Weights of a small GPT-style language model, trained from scratch on English Wikipedia: rotary positions.
Each number is 500 + 40 x the weight over its row's rms, rounded and kept within 0 to 999. Layers, rows and columns count from 0. Numbers have three digits each. The size before them is the row's rms in percent of the matrix's.

# layer 8 MLP gate, 512x128, rms 0.155, rows 324-374, columns 0-127
106:452472526467536510469513415505568481447469588507497508499458478541497459518523534495407515533441503516458548424482538476559540518525530466551588498457506454432480470530551427495514462511527496547477461524411495432484530477405534478455543526555446517480565460555491462500460538481448470477529483541492498493468523524451551494499464518418465497476569454517474490515544526487465410487479
107:432456490531521492512444505446511540514500417461425501510540483495536506502518509467502502549512462503482495443533477496394515484498458467459571454537475502471417519556514524553510532487498445436479460445490532500477482547563487469539530467440473521469459423512471610506532534546452476464382512554459576479558478483512543507516519468545521473510468438556451483468504527540565519477558
094:485489502479533526498492511564466546516414515379499527436542506412501471537436513482540553504465453523529495449546452535444445483496493495442464547505508504513489455479503534511487463534523511491542405532521538500478544518486533500549489506513499476462406568500497529472527512467512518540445532441432552526550497486612484538519538516484517484474402413459504496535503508553548510486405
104:460518500434489494547476497465503480492554483530460492509557511400455497572513464535512507461446552515528525542508556491547485524470518583499487524453525490481543481539563528454505508482513455479470530491467500519595490498461466582513516484541509583459600468538474533470474403513508548509522486517473412512508405494527410459547469559497602469521492539501494511451470430520476501461472
100:431434458482487523527447510480488443546529510586570489536445542502570541507468512469380510452526526495456466512576533512489515575460553521557423493537496488559431538536516594526454451540486390529462518484513522502467494478509463533525543470517470497438552505481524567554499502530494466502511499508521498473526505511532526477497447434560531479541496495500604527466515458455529511472487
093:540445625524549488495500501493507487539479586502517513497559504562495554514496464516440503506514497455524506431429498483559521482494467496556490522528486529495577498474462516546508545488540563511534529471538440534424541448549493568525547461509490481454501485581450519567479487487477457419486481457441558499496485577498451511491518541441526424551579558447545472555479485554479479472485
102:497518471486440479431516494445506477552487441543504522506494505447501480511456494514494541453520540456492468418408495512472544464469609526535524535517501509474495487447456465538501495546437432483453538514463485470482538528534459456553516443447451575451517491557508560484453464512502580518486591497517467541463437537543494500545464448415546528570474516539462526429496499526514430513562
097:520425494522465497463470557484484451564555470556456477511584490484406562441479458456541463523479528515443475514455519518483420563506609500561548535534516457527519530540509526524417442513539464519481497499482470555517504520448504495532408492457467505474534457506468573505553404435522516513559516545541496546505483490494467453504526459456468532576476493516483465517497542499474448550511
096:532528488426458557550430498618493534468532491538501469575490521496556384557444500484457545549510548509470575506530498506487501509587494450486496431477502495471453525467467515512438531434531486518510476549513523568487470522509446490507546572482511546446557496522533470515475502533513460562471481475534417606480507477516539560503544463473521525531523520527510429480486467432504504511467
098:516504505437544548474459561481502550501436466506500543500509498428501492500518563524462430493498544446486449476470480500473527443487445553552506534544491445543488554409438469576494507480490592451462501469491557539555513548511457465474537496400499484553569463453466453526470534537513534449487510540584423494482458474547530512483506528524579488501570499471514491504455413464517522458499
097:564504523540441483502523533497509496389597531526525518444527463553464536521555531543477431499516565521497490504476520513507525516540539495523538562478470490486525477522485584493516632498502477549429463510548499481523473461513500504542507482520534491456462450476455418422451442450563514512549461577550506532551452497475471549492421549524460487466511543519568500476498551507483444532494
104:510535540362509527547546478469470458487446499560426488512533527514550459483466482468512470461500429474515460513493556485545500510449490475543580466491438482522470472575494467492464500564541500539504486487441506471527508471518510480498413522532414490494515521461457538573462542497526557487493549509518457489468426536427421504499505466445565456474487450464557539535544534520526516423436
098:517555448546484529499437519477445509447468505465552439492542400523464491430521444427474501554449474580546456525521467470422485457556517457497479467530468509476504488561499507500563556454451498504529490503507438512470459450493489533553519454531478510468476481501466560457527440519545504528525497514478528534572522491508450470529479465518432503539503538615554552552520513447447502557417
097:514503452459574425507538572490507452479538493455482492442440492533550486437486529489524428563516529483522566517481449506452539463551556465582492468521471479535526488516475511547516604445539530536487459507513530517516468440460569472499459495548459534516499494518490529461521519481460504516513473571518519472561466462485533477433515434537532467501498366531553511549504574576506518560481
092:485448561419508500523549453515521522499451577487510480511540471569447440484483537525500549529452566520585543407468523516474543535495498465465546450515536514469430422509552512525485514509499543454504471479466512408443490468524490568459522524555452520500538479456485578472545535526497506547535520501456445456511479489442404527454488471543465483488495551532483470482420502482492441559560
099:563459446502498553493414504481515502524517473515508414538516465496477573469533509538438456442495538502493547465492518467478593534445508540474549564504531540486424500499531463469595523524484496547451506488486516489549540468503485484545468536491592458561475472505497469538552566557513472509507397463496500530520497480522475451484516510467551540528566484447447551445437479526433443424466
102:485493497479455543552529478413502491426511429494489521488500465508502486467512516454436459468428531456523513511457513464565524490472481549541508598548490575452481513481437510488476527478465484530528489583452482521535529508571459506574490506428537478569448500537554586516544561498404490535571465531544525533512543559512518498495497522537426473506501591574522457510473477445503496501509
093:519445536621519493525479472495491483457535497472427574477559497497468498556551529524460476521460536538500499539475486421489478489499474491483541458524556450504478556523459551460469501530476423524440529473528540509503489543497511505509443403449414501450497450475450562496553503559505515478513544515466521519548536400477433499474474540504503465501452540509422588526540476572502504443454
097:438538539504507501426498489516503462463471487435485458465447522519520421496454483505502520496530491525470444511474487505484519496527524451498510560511556475484562523475511527550418488514588522585574445517529482487507450440498487467488486457572537510581510402442524486588437479535432484443542489473594410463490539469504515460502480441462496521543558463468529477502514506471548464570499
095:490410497530509494496482530412431455455520494486498532462473412531517471443561506506512464540479533522498489501451508486478499521478544427523504499446437510509484471475415504538439489565485482459463487502450594475544468468485578466505491534493528488503426455550504440537470540567529466435520492468458524472564504526470513433532558422467496480468566501457565414507456473569534530462512
097:520533492503571586523530525486459554481488439498542443486520377476495597515507485596499529430504538442486577433494497483471524549479436565546493514512509393516486501493444563454563478479497467511493511526465492484535408490497528520494517551505490443500471497500512464582514527509498548576520545493478465495490579428510447457455506553504479497498536511516427503489511499497524518478555
104:470459553495487501519500446538441554499548541533515540471540501556508522473536445534544488529479495466503457518463493459453515475524522562489489508535490514416399524518461505493500592467514536554509476459454440443522526553515520511591454532424541531487550492424524526596480556588456522481484515490540470457475531510495492608491556453477536487537505515497499518570520495426565536471454
105:491493486456541602566508446481485506564495487452535537525468471586459511491572528484569486468493541483551524548454482449518480438537531480550545521552504536480518465535444476490449441531541533516526444437533490529441461557521561554437581505502496500520528515515530484454501520571476476472462522447491472478422526479468536544474471487451557484494475450525596508392525457534522466495509
101:523457432486507532530465500502478576500467529568490486512483579514504524524443531453542494510535500588452530517528499426487528464448525526425522511580500496512528475514544514488527467496470480559593570535458514544478504458494524505504478483535515486515617513559491526540463540592476475514509535512547537500461446480486500474524527534376586438568511546492496484546490415464466495500470
098:504510458522522512517483534426521428563447491455498455452406541537530503488528551538486500499470450483499620475518535474439503459508485491514483528446516578521461477451548486538545493537467455518468511507560493497513520486503448513486444454536492550464568488510440539475511435367478490453434499462513499479535484497513578499446470541458473447571507523434510469437416525467532514515485
098:499452519522560503551528549542499507482573465456423506490455461520470501489557499470588565474449519449489558488511531447448547457449553459388460402487476479509463497518487520439487510531538467492553515503487484494517478478477452479487492537426574511436445422482474514495498483488493462522477474525514515458491477496443455411505498486504453522446476518552519516418450370499499495509517
094:490501470458507519512494503560487515507450546480493495545434390532500505540515473473449470406496458569528553481449496426516510531465516451536532513452509540524415514479563570492508487502497521621472435475493467483537454516522466567466551448528526472460485541497434425544502505457504467438557493505500481568494488402507510516432526493520516533503500542462602507524550518470486538525473
104:542455520438466459545514540501454509515462489439476524513493592512509472497557448517470492510466489492564535482480449539500461582557535522563459517462582543489476540468489469521487447572456467442524492481452532501520501492488551522488498583419448523524499417541448556449476529536576477480561509467512595456470480472411476479523538467456523438454505506476534497449506529444491557536535
096:504519519507539582471438583500500506552460424482459508489490504515431506489488520493520469598494518538488573541405467571478489449512461518514510497461422465516557547515469430533525526459543478485582577485513461576505467443493537534466456510461496504422509476488455403508473520459538564470504465530509527499466489539512491524444475556548508537543547461490492573487473520519495433494439
092:522496484469400553498472456507554536497554527507452557488463495455468432478572482517510537454581544516524533451479457500506525461518520548505517500516454472540573500543495420456571561438561518515511471494516511596569538439537503498565469505495517471472460493560479501528481509497455486508465527496543505445488457459411489503442502547429486460464472546564535471490441528453561431458518
098:492533488465483546564490484526559512483534481473492529525453461550525587508462508532479572483519566531523534477533490455491384515549459452422475473500485431492492473489590508454551488475520526472491517463549550498510414482410525544545447464518490547571427498487553555524476513503544527500527420496464491518488480437550489493459556476519570472565453543484424512463441477497483469459499
095:460494511467475546534485487505512454458493521540439531496553456483499462550448509486438519516410507525439517521508512568400555509544541520505533451618416506419480491443530496545509445491447528532515491451546502547488530510572561545524477492518506444521538513467426494545513468549498501555496541471523565484552475408520499481514517485482496486480474485485519578477446472554525562413515
103:530501464455547559484432493467437533482536457453497607542506456497504481436432509525465570440520535556462507536475528554540561482551520548518524520505506497469461521476496486484579435495489485587508513447511506541539556494476546632550505521532478425549476520469480551509490568551488456518503499466543523525568546458447516473474510549562509509499468546478519522513516498471476402481505
099:526509499503454560555441527491517505492501441488477583436490465509495558484537511471475574470514487437534426448511499529540515557549537504455548536448470461517610467515494489513440473550559543495508567544508486421428475467472581498550493575482492451484436540540427487422538571467442487491518482485489499500524490497508449461504480529451549553444545517457445551519513482537474455498505
094:511475530541397552518498473472485532451463491541458459548475515518450458483494534471558493470473475453450565416534479554468516586544542465530485464497452399480542536468519554470491511526484475514503516485502501506484572612515500477448541537436486518414505442425480471466488536464472492437458549485476491509478535503515476549521509468531470526511489416503463465455489612525492558458512
098:497510534482525513536531545604539471467489487528544498445499484452513533509522556439533597518570452496420529476524520483469527470494476459552550565478505470504518508566486409484539530524461512551526547489463556520465512478434586531485456503509436451477534482499483562469476495492418493508446483547488471503459446382558463455515479482494527503479510490587403495525515472523481451503462
107:488527540573475494500473481549411562531463445532519526587493516584502566470497531539470523501500438521484527491433471474475581441490546544499422503520526518520496466511430551438460634475486522523509491437474487542492459507581452498494507534429451518475498523464485539413514547477501495513477518460451511563528487473565519547474487546573556540478499465503482495520437486444507490505510
096:501519504496524497511483430472487462491497468557524473577461528440481598545495612528508509484468467471491549507454465459575480546505540485474561516530561449529505475479494519488512512529542509472473503513462531498453477418467501532537543524552488526562502456549503572490553525484538532487427502485536528540532546526507431511543562417601516577526478541523503455457549423550508451458440
095:463529453503453440494535498410446516503551485477475542464525562434531453537558486497450484474490558503444585469455439552524510491544498511386437500543501486461512549490541507497443540444576519454483493523584545497524440574486423511525467473535430482541468437540481506473486474546400483495485498493486487506487521511530473520514490459544494530481532432530428512531577511512501507509454
095:496445548478482510490464518522476535548486462473449541525426520525438422452514512486511543480423480495427574552463564506513561569497473461512409555545527575455478502513559512506560497536499482481579521531457483455479501422450502493528450496513486496494529484470480591510525471522443476533499533567459433437520449517545440495576544464450486496485500510463465451543535443512494512522435
106:455513464449531490591521568488485560423455510411488561455541461467466530557571546493509504443546446505491459459570445513463524509537563475521465524532477461447496530465524520527501520535446439521466537501538484428549480546552530541484501529508460475456502562456442472523509521559492461563477444440435482486507491519514427480487519586532492459481563498565539541528485544490531459537497
105:507457587457551507530487481471594516508536506519528476472456495513466479524519526458413477517508471541511593545447532543509474484483511450580506479471479508547487475466476519452489551547524532572498483527478522488493526462486518477506559570568460500516604479495508425497467489495540486526500497444488555448466526487631498479513472572470528471467597546558482503500539474439445462528437
094:467451501517493484508469519522505475517560475520519479535465506540524479451547481477451445569457558484456538462490482445538499500553543447474460471550519421532471515486564453462486521459453492500561579526476471505487445574530455527511518434429447506447499540548556454515475515479450488456414561464476495509471441414480512497563586562497457455504473527511463464467469467561424455485558
092:529409480531529526483468485424494527453510536462466483562549484529498459621528553576470540519479532529497482446502507528463484534493484447477510548475583462464513544460503525497543463438461623559497550541507556494490483533532502517520489517510498515457536445464482531454482486485571505550439482485464447513511542498474502575428470445537526543474451471434481486496455529524420517552444
103:555510517531492521496501530426492598487542572510543474481536496514472400461549514528427488542474595462505422474448454512497479427483551523458597455482480463538500534483472580548487535481504460581481477507541505499521424488502475461477491461541513486488515495423532492467540466530536569546524507468459501446492519422488480538501454473510492537440557520455558503516563522515571467479477
098:525452537518491490554431536490441539585475480522538481518433475487496467498511574505506526449518506493557516451476474565460503556491477557490503452537508499447457469504533552577540511403520484490538460481494559549517487499472421575478465562570512516471524505406460510535510527549594498438465538517413510405472516537552535484462503456423523521501538530462539504492492485516484454481469
095:482513462553487482492552494533555498525526516532502516526477457520534553483528534482509545560513471555506532417539512563534506561487505550440483562501456497462467468524536548507586506563493506476502447502448467478496460562465497483456450516411507504506506467383490496557485433542440541509560578459467516484460497456547522514440462498560583459568427484519523451530496488526563573528475
104:537449479458513525426426612521480543460517525502419505548451584489451519480492518404531487518503457458470557550541499455470431460580517446509479547545431495466515479444463524481548546494500441550575481533497476465466550506563528483507519468495487498473473500546487478567548493500519481494478488530430520520543519555453426544470496528512484488554504488491551577517511513436476468561461
097:438514510448435518490467583499482467468543519453520513504539427498506558545487491489527465505461483527557431456512510481433531502532546468445536480547464442531514533495535456568528513485448560531526425534544554521485480536472489467546467476476575446442523531489461436506461498545493464409489518537393523455460449434488564506482476550547520506497489574476477559579478500472498552463475
102:417440505462547564560497471446553574561543499515533548526490457475503554467530501565487524548488540546587499460505538545477473544459511440446428534512535470542487486534533434525552516470431493483538504470508546482474477529456494506500423517485531528475501501475572497438444517546486512523518504473476533559500561533528545531456396421490490473530477525540525447503500482492517567556416
099:518458513546462546517556499470507515532510457547444485469461471495456553508426522488478530469446497539411565370486485510513437477432493461552481477444509501495493532479460464503531507440496468470527504478521583523484507481526495462528593484478477474472468507519527493504533453483527562470465371443495499481561472546533437495494489427550448539453477477495553544458538465520515452544423